config.toml
n_layer = 24
d_model = 128
n_head = 4
n_kv_head = 4
head_dim = 32
d_mlp = 512
vocab_size = 953
activation = "tanh_gelu"
norm = "layernorm"
norm_place = "pre"
norm_eps = 1e-06
positions = "learned"
qk_norm = false
attn_scale = 0.177
bias = "all"
tie_embeddings = true
parallel_block = false
init = "normal"
init_std_qkv = 0.0442
init_std_o = 0.00638
init_std_up = 0.0442
init_std_down = 0.00638
optimizer = "soap_variant"
lr = 0.00814
beta1 = 0.95
beta2 = 0.95
weight_decay = 0.078
lr_head = 0.00969
warmup_steps = 200
schedule = "wsd"
decay_fraction = 0.79
decay_shape = "linear"
final_lr_fraction = 0.0
batch_tokens = 65536
seq_len = 512
doc_mask = true
train_tokens = 138900000
steps = 2120
dataset = "wikipedia_en"
Each number is 128 + 32 x the weight over its row's rms, rounded and kept within 0 to 255. Layers, rows and columns count from 0. The size above them is the row's rms in percent of the matrix's.

# layer 18 MLP down (transposed), 512x128, rms 0.182, rows 479-503, columns 0-63
size [102  97  98  89 105  98 102  94 115  88 107 104 100  83 112 100  92  95 103 102  97  98  89 110  91]
[[143 134 124 124 103  68  90 148  91 148  96 124 161  87 139 165 113 123  96 166 169  44 129 104 186  97 169 173  87 133 111  97 174 124 145 112  93 132  95 142 127 135  67 126 124 133  82 155 164 147 171 117 164 189 102 139 106  97 129  63 154  70 143 142]
 [117 160 122 153 170 115 125 151  91 168 151 152 178  70  47 124 121  75  72  74 124 143 143 178 106  68 124 128 197 130 158 128 109 154 145 146 162 178 157  91 186 119 135 118 125 158  91 122  86 118 132 205 127 156 117  69 179 122 138  70 151 117 192 156]
 [158 153 146 141 108  94  90 116 120  87  98 177 118 144 162 133  64 163 146 100 157 184 190 169 172 155 133 151 137 183 115 137  78 130 131 116 172 159  89 165 108 102 108 133 149 194 119 176  97 145 153 155 107 109 110 144 155 107 113 130  70  77 148 154]
 [ 85 117  91 146 119 136 111 132 126 188 128 164 132  81  92 159  88 118 119 170 199 145 106  91 116 115 124  90 130 117 128 114 129  96 201 126 125 118 130 108 146  69  98 127  88 208 113 137 169 185 122 164 130 159 123 198  93 172 126  98 155 135 119 136]
 [121  95 184 183 108  90 148 195 141 129 167 111  64 158  98  98  94 108  90 180  82 111 118 130 136 140 149 136 113 196 192 117 113  66 164 129 102 113  90 144 141 112 194 139 106 117 102 139 117 111 117 145 143  99 172 134 164 131 107 162 165 108 133 112]
 [113  84 119 126  99 157 123 129 112  81 145 159 163 128  77 103 152  60  96  79 176 111 127 108 105 128  87  97 131 137  80 120 178 143  90 164 145  69 144 109 122  97 205 107 142 137  81 115 142 175 136 181 127  79 151 107 142 132  76 116  88 118 157 196]
 [104 142 100 154 125 126 110  88 117 147  98 128 167 104 101 127 113 139 102 109 148 116 114 119 125  86  71  88 109 133 150 107  86 110 105 101 143 124 134  84  91 158 134 169 140  72 136 141 165 171  54 129  91 143 121 165  87  96 131 113  45 197 147 141]
 [128 145 136 113 126  96 126 153 160 133  80 107 177 177 182 176 153 159 129 147 185 125 136 144 128 170 119 165  69 127 143 123 114 104  62 168  80  92  89 144 132  86 111  85 131 153 196 126  67 114 187 129 160 127 124 141 116 100 141 115 159 117 110 123]
 [113  64 143 117  73  77 103 149 100  57 141 157 145 129 126 131 107 123  93 156 113 107 139 173 127 103 124 138 132 156 122 150  99 201 140 103 148 107  84 145 137  71 163  92  99 182 135 108  89 203 135 208 105 107 149 155 144 142  80 180  88 121 153 138]
 [ 86 126 170 108 145 120 107 118  97 105 147  95 134 173 132 160 110  88 121 126  75 162 129 117 117 143 143 166 102 160  54 160 128 195 132  65 203 181  93 131 154 115 172 137 104 102  55  66 108 164 113 103 177 115 144 132 138  89 144 109 109 141 145 131]
 [125 103 138 144 131 197  98 113 128 136 120 140 121 171  95 138 141 102 141 131 109 132 106 162 166 132  94 135 110 135 146  85 131 159 133 131 141  96 129 122 151 113 113 113  66  82 121 159  60  49 142  90  92  70 128 123  94 121 102  90 154 146 102 164]
 [173 115 156  85 136 103 165 199 127 100 169 102  87 142 139 167 157 134 130 139 151 120 138 142 125 112 142 123 103  82 129  85  96 106 169 137  89 152 161 170 172  71 172 200 122 107 107 150 102 150 103 148 128  80 132 103 104  65 132 132 119 105 122  78]
 [175 154 211  80  92  92 137 110 145 136 128 104 151  45 118  91 145 148 121 123 126 166  96 137 151 102  95 107 139 107 168 140  87  93 104 124 151  55  97 170 120  60  79 120  75 162 166 115 112 121 184 148 109  79 138 143 144 151  92 189  88 184 118 106]
 [169 111 125 144 178 144 115  81 157 193 143  98  99 130 118 162 134 154 124 132 116 132 174 128 149 104  83 144  86 105 141 143 120 184  94 126 128 144  93 125  90 162  87  73 131 164 198 146 157 107 140 102 146 122 130 132 192 150 115 154  91 116 170 128]
 [168 115 135 112 140 181 147  98 189 110  95 104 104 112  36 165 107 126 145 135 151 121 133  61 148 119 142 148 116 128 174 146 188 109  29 130 112  91 151  82 119 165 104 125 144  84 158 130 114 137 116 172 118 146 128 113 124 144 145  98 109 141 126 121]
 [121 163 126 104 108 110 113 169 121 109 151 161 138 109 108 133  89  69 172 169 119 157 103 170  36 215 101 141 144  46 148 127 132 151 185  91 128  83  86  81 145  87 176 110 155 114 147 147 154 141 171 119  71  91 105 132 132 151  94  82  98 168 121 130]
 [188 108 166  88 114 100 127 122 115 124 149 167 120 130  95  83 125 127 178 111 170 133 164 126  60 164 137 156 124 147 174 135 133 152 138 107 154 199 133 183 112 104 152 116  97  89 113 143 154 190 111 135 104 123 165 102  86 186 126 129 137 123  99 143]
 [129  91 182 165 104 136 149  88 125  99 105 149 173 174 105  63 126 119 127 152 147 112 127  95 122 147 197 167 123  59 112 129 118 105 175 115 111 131  87 194 136  91 128  98 128 159  90  95 143 164  90 167 121  71 111 166 125 143 185 147 145  71  86 113]
 [191 156 173 137 130 167 127  89  71  54 167 157 164 156 125  99  45 144 129 104 132  95  83 145 180 166 130 151  82  98 125 152 180 116 106 131 133 133 135 129 149 166 106  70 178  74 113 100 142  70 134 168  79 103 150 159 129 121 146 107 210  90 154 136]
 [125 170 144 145  86 171 167 138 124 119 137 183 159  80 141 126 111  88 145 124 115 152 181  95 175 155  97 143 153 134 148 129 191 171 129 165 129 148 101 184 122 132 227 158 133 163 160 147 111 189  66 181 157 133 135 149 113  97 167  98 115 177 153 205]
 [ 70  77  83 111 175 124 163 133 189 150 133 160 155 138 151  73 144 101 172 110 135 100 138 138 105 187 123 105 101 108  33 133 128 119 168 123 127 111 158 119 131  81  75 159 121 129 203 122 212 125 137 107 100 147 144 114  77 133 148 167 107 134 128  94]
 [ 74 133 127  72  89 125 186 141 167 179  82 135 158 116 224 134 159 162 134 151 183 136 111 149 106  96 112 122 129 116 131 139 115 149 130 182 120 118 116 141 151 150 167 140  91 163  95 125 127 130 102 155 101 142  71 136 163 122 102 122 138  96  95  91]
 [112  90 116 130 140  78  38 147 104 175 131 145 174 115 127 162 107 149  97  66 101  98 106 164 140 129  76 154 167 194 111  96 190 130 117 125 134  70 139 124 129 194 110  70 129 151  89 126 189 141 138 125 111 128 158 118 112 153 107 167 145  75 101 165]
 [133 111 151 106  84 162 132  95 113 112 136 103 135 122 174 143 136 119 170 121  95 143 126 115 150 191 100 116 108 119 148 126 135 102  90  95  91 145 142 140 140 122 112 120 187 108 136  81 137 145 100 169 161  77 110 174 124 131  68  55  99  60 117 151]
 [114  96 134 107 102 144 175 154 118 147  66 127 148 103 107  70 141 149 150 140 116  97  99  87 161  70 179 118 165 119  91 100 139  93 158 167 116 145 137  69 122 132  79 120 173 125 117 147 117 152  83  88 170 133  90  66  73 139 153 102 184 132 171 102]]
# layer 18 MLP up, 512x128, rms 0.174, rows 480-503, columns 0-63
size [100 103  90 102 105 103  94 104  96 111  99 101  80 102  99  97  94 106 102  96  99 106 102  90]
[[152 146  85 126 123 145 129 106 159 115 113 148 135  62 160 118  99 104 142 134 151 104 100 103 148 137 140  97 107 135 149 137 147 121 195 170 158  84  90 108 106  86 173 147 153  96 182 180  91 116  65 110 139 182 156 135 116 115 177 139 164  87 115 137]
 [ 75 132 126 198 104 169 177 147 115 112 145  84  80 169 122 123 127 105 124 127 142 117 106 163 131 122  95 132 165 116 119 165 192 186 141 140 114 153 126 123 104 145 154 162 155 117  91 105 120 145 196 133 109 161 110  83 127  70 174 149  75 105 146  78]
 [102 141 144 137  94 143 164 128 134  87 123 149 238 182 146 153 155 129 164 101 146 166 137 157 149 122 118  95 105  88  91 151  96 137 111 121 149 101  93 125 129 168 142 165  79 136 100 151 124 151 167 130 121 141 163  56 214 126 158 119 126 131 119 147]
 [115 119  68 120  64 140 120 127 145  89 176 175  99 153 124 140 159 140 129  68 156 173 142 117 151 120 172  78  93  90 176 106 165 126 187 134 146 143 129 113 107 114 178 120 165 124 162 159 157 164  88  87 143 153 118 141 143 140 103 197 102 103 140  66]
 [116 111 127 145 150  72  90 145 158 172 141 170 106 171  92 116  87 119  79 146 154 108 114 125 129 149 138 125 109 164 134 129 155 132 117  84 158 141 129 163 108 185 122 161 101  55  31 111 131 163 158 106 164 208  93 158  92 112 138 159 166 141  84  87]
 [158 195 148 132 125 123 156 168 126 155 141 140 108 135 169 116 168 169 116 141 132 115  94 130 147  65 176 132 121 149 155 179 102 125 113 100 144 149  87 137 100 177 158 172  83 123 159 125 131 107 206  66 128 146 137 119 132 138 123 170 160  90 142 110]
 [132 120 154 145 124 135 141 170 104  82 139 134 158 181  89 126  90 113 127 114 147 120 110 149 134 144 101 172 141 131 128 116 124  92 105 145 179 128 183 122 160 165 144 170 129  92 114 133  91 165  90 141 148 145  96  99 109  74 130  70  38 124 107 127]
 [ 57  62  97 156  89  81 117 174 124  71 114  92 142 159 135  77 158 146 158 126 120 131 172 130 108 120 196 156  88 131  72 141 110 162 160 120  82  88 143 180 131 152 145 147 111 115  78 126 129 142 124 142 122 109 126 143 183  95 121 103 131 108 106 124]
 [178 153 132 131 150 127 147 139  99 150 154 148 154 135 148 115 116 127 106  94  61 115  75  56 175  93 181 101 112 161  80 157 132 129 162 116 105 192 158  95 166 152 150 133  76 119 136 131 116  60 141 148 136 173  78 128 153  99 159  81 104 142 128  69]
 [129 141 120 116 141 163 146 100 108 183 182 141 135 132 101 147 158 150 147 121 158 137 141 135 159  71 121 154 141 122 103 110 150  98 131  87 137 208  83 114  64 155 121 130  57 135 177 139 122 149  61 161 125 166 165  71 150  85 121 150 146 154  94 149]
 [ 52 111  84 153 127 156  77 126 101 136 117 142 152 148 150 118 153  80  75 141 156 117 150  94  87 124  99 105 107 107 121 131 154 114 136 105 139 180 112 141 113 163 157 118  92 127 114  81 160  77 129 163  39 107 150 141 128 113 188 127 142 157 130 152]
 [124 142 110 117 139  71 147 101  72 172 202 153 126 122 131  60  92 178  96 114 147  87 157 109 117 104 150 140 118  65 163  99 150 156 130  69 151 112 152 136  53 133 140 105 115 120 135 175 152  48 204 109 153 123 104 112  83 121 116 115 134 120 129 184]
 [112 157 112 188 109 130 158 100 111 172 106  72 154 148 112 108 129 108 119 198 139 112  58 141 173 153 112  99 118 133 118 106 108 142 155 125 155 120 183 110 164 158 193 135 123 170  79 101 103 123  94 112 178 111  81 107  83 128 188 164 144  93 136 173]
 [198 163  93 116 176 152 144 137  76  63 107 111 126 136 117 133 179 141 166 154 127 137  96 104 153 143 101 177  87 134 156  73 135 127 139 152  96 146 142  25 127 162 118 125 105  81 126 156  73  92 130 142  91  47 153  46 165 106 139  97 104 132 144 178]
 [ 86  87  28 135 124 114 109 105 121 129 147 144 120  87 113 158 115 132 124 124 113  69 100 172 166 147 177 150 162  68 146 120 153 130 154 125 139 120 106 150  86 149  96  93 152 140 128  98 181 143 159 132  93 156  47  85 169 124 116 146 100 163 137 106]
 [152 128 191  53 131 150 115 141 117  94  68 147  73  49 134 176 166 136  69 128  93  86 132 121 142  98 147 120 127 144 173 112 169 101 123 158 162 144 125  86  86 101 129 127  81 109 147 112 121 127 129 102 173  74 165 118  96 111 144 151  87 117 144 185]
 [125 166 138  83  83 141 141 107 102 131 125 128 115 135  76 102 145 153 140 157  46 133 160 175  98  86 125 104 116  93 182 145 123 112 137 137 109 146 133 141 123 163 114 143 126  97 114 153 149 115  68 176 134 107  99 104 164 101  91  62 114 133  67 146]
 [ 42  90 135 147  79  69 168 128 217 167 134  79 129 145 161 131 130 139 115 181 104 141  96 166  91  84  67 148 129 164 147 111  81  82 120 164 192 122 172 159  85 171 172 140 112 133 125 139 138 124 142 139 158 132 117  37 140 146  76 157 130  86 146 123]
 [149 128 136 176 148 103 128  98 132 124 153 154 170 114  97  30 116 168 169 164  91 133  69 172 185 123 130 195 103 140 113 125 129 137 119 131 125 124 104 129 112 122 190 161 116 112  89  85 159 120 147 140  79  84 135 139 153 112  90  79  59 165 105 152]
 [136 140  91  51 130 117 139 179 123 116 167  83 109 166 121 148 140  68  82 114 178 128  96 122  88 135 170 117  83 155 128 131 127 143  59 159 108 180 130 104  78 177 181 119 151 108 145 122  84 133 126 115 143 100 103 112 176 129 147  65  81 139 130 168]
 [ 80 138  81 158 112 119  78 128 150 120 157 201 127  99 111 147 148 171 150 171  55 103 131 132 130 137 135 106 118 144 140 143 137 158 142 176 132  59 107 167 101 105 245 152 137 104 125 108 116 156 153 151 123 124 142 154 149 162 125 100 171  62 101 104]
 [152 147 123 165 134 164 117 130 116 172 165 166 157 146  45  74 158 168 110 111 170 114  94 154 123  68  69 127  95 120 111  91  80  64 134 126  99 120 173 102 155 154 170 184  90 110 143 180 105 163 143 134  77 153 149 107  84 114  85 118 139 160  96 136]
 [145 143 162  38 206 138 142 158 106 114 127 125 116 156 172  98 161 148 141 120 166 155 138  93 164 184 183 135  99 129 144 103 117  74 110 146 142 112 110 118  70 141 154 144 123 141 144 142  88 121 120 114 133 124 146  99 106 162 159 151 124 115 226 124]
 [ 87 153 120 152 105 139 105 115 128  81 142  86 145 131 170  75 133 136 146 167 115 120 121 126  85 138 158  94  93  96  91 164 164 140 155 129 193 113 184 142 112 145 156  93 159 127 119 110 107 121 116  77 146 186 143 115 115 131 147 165  84 115 142 134]]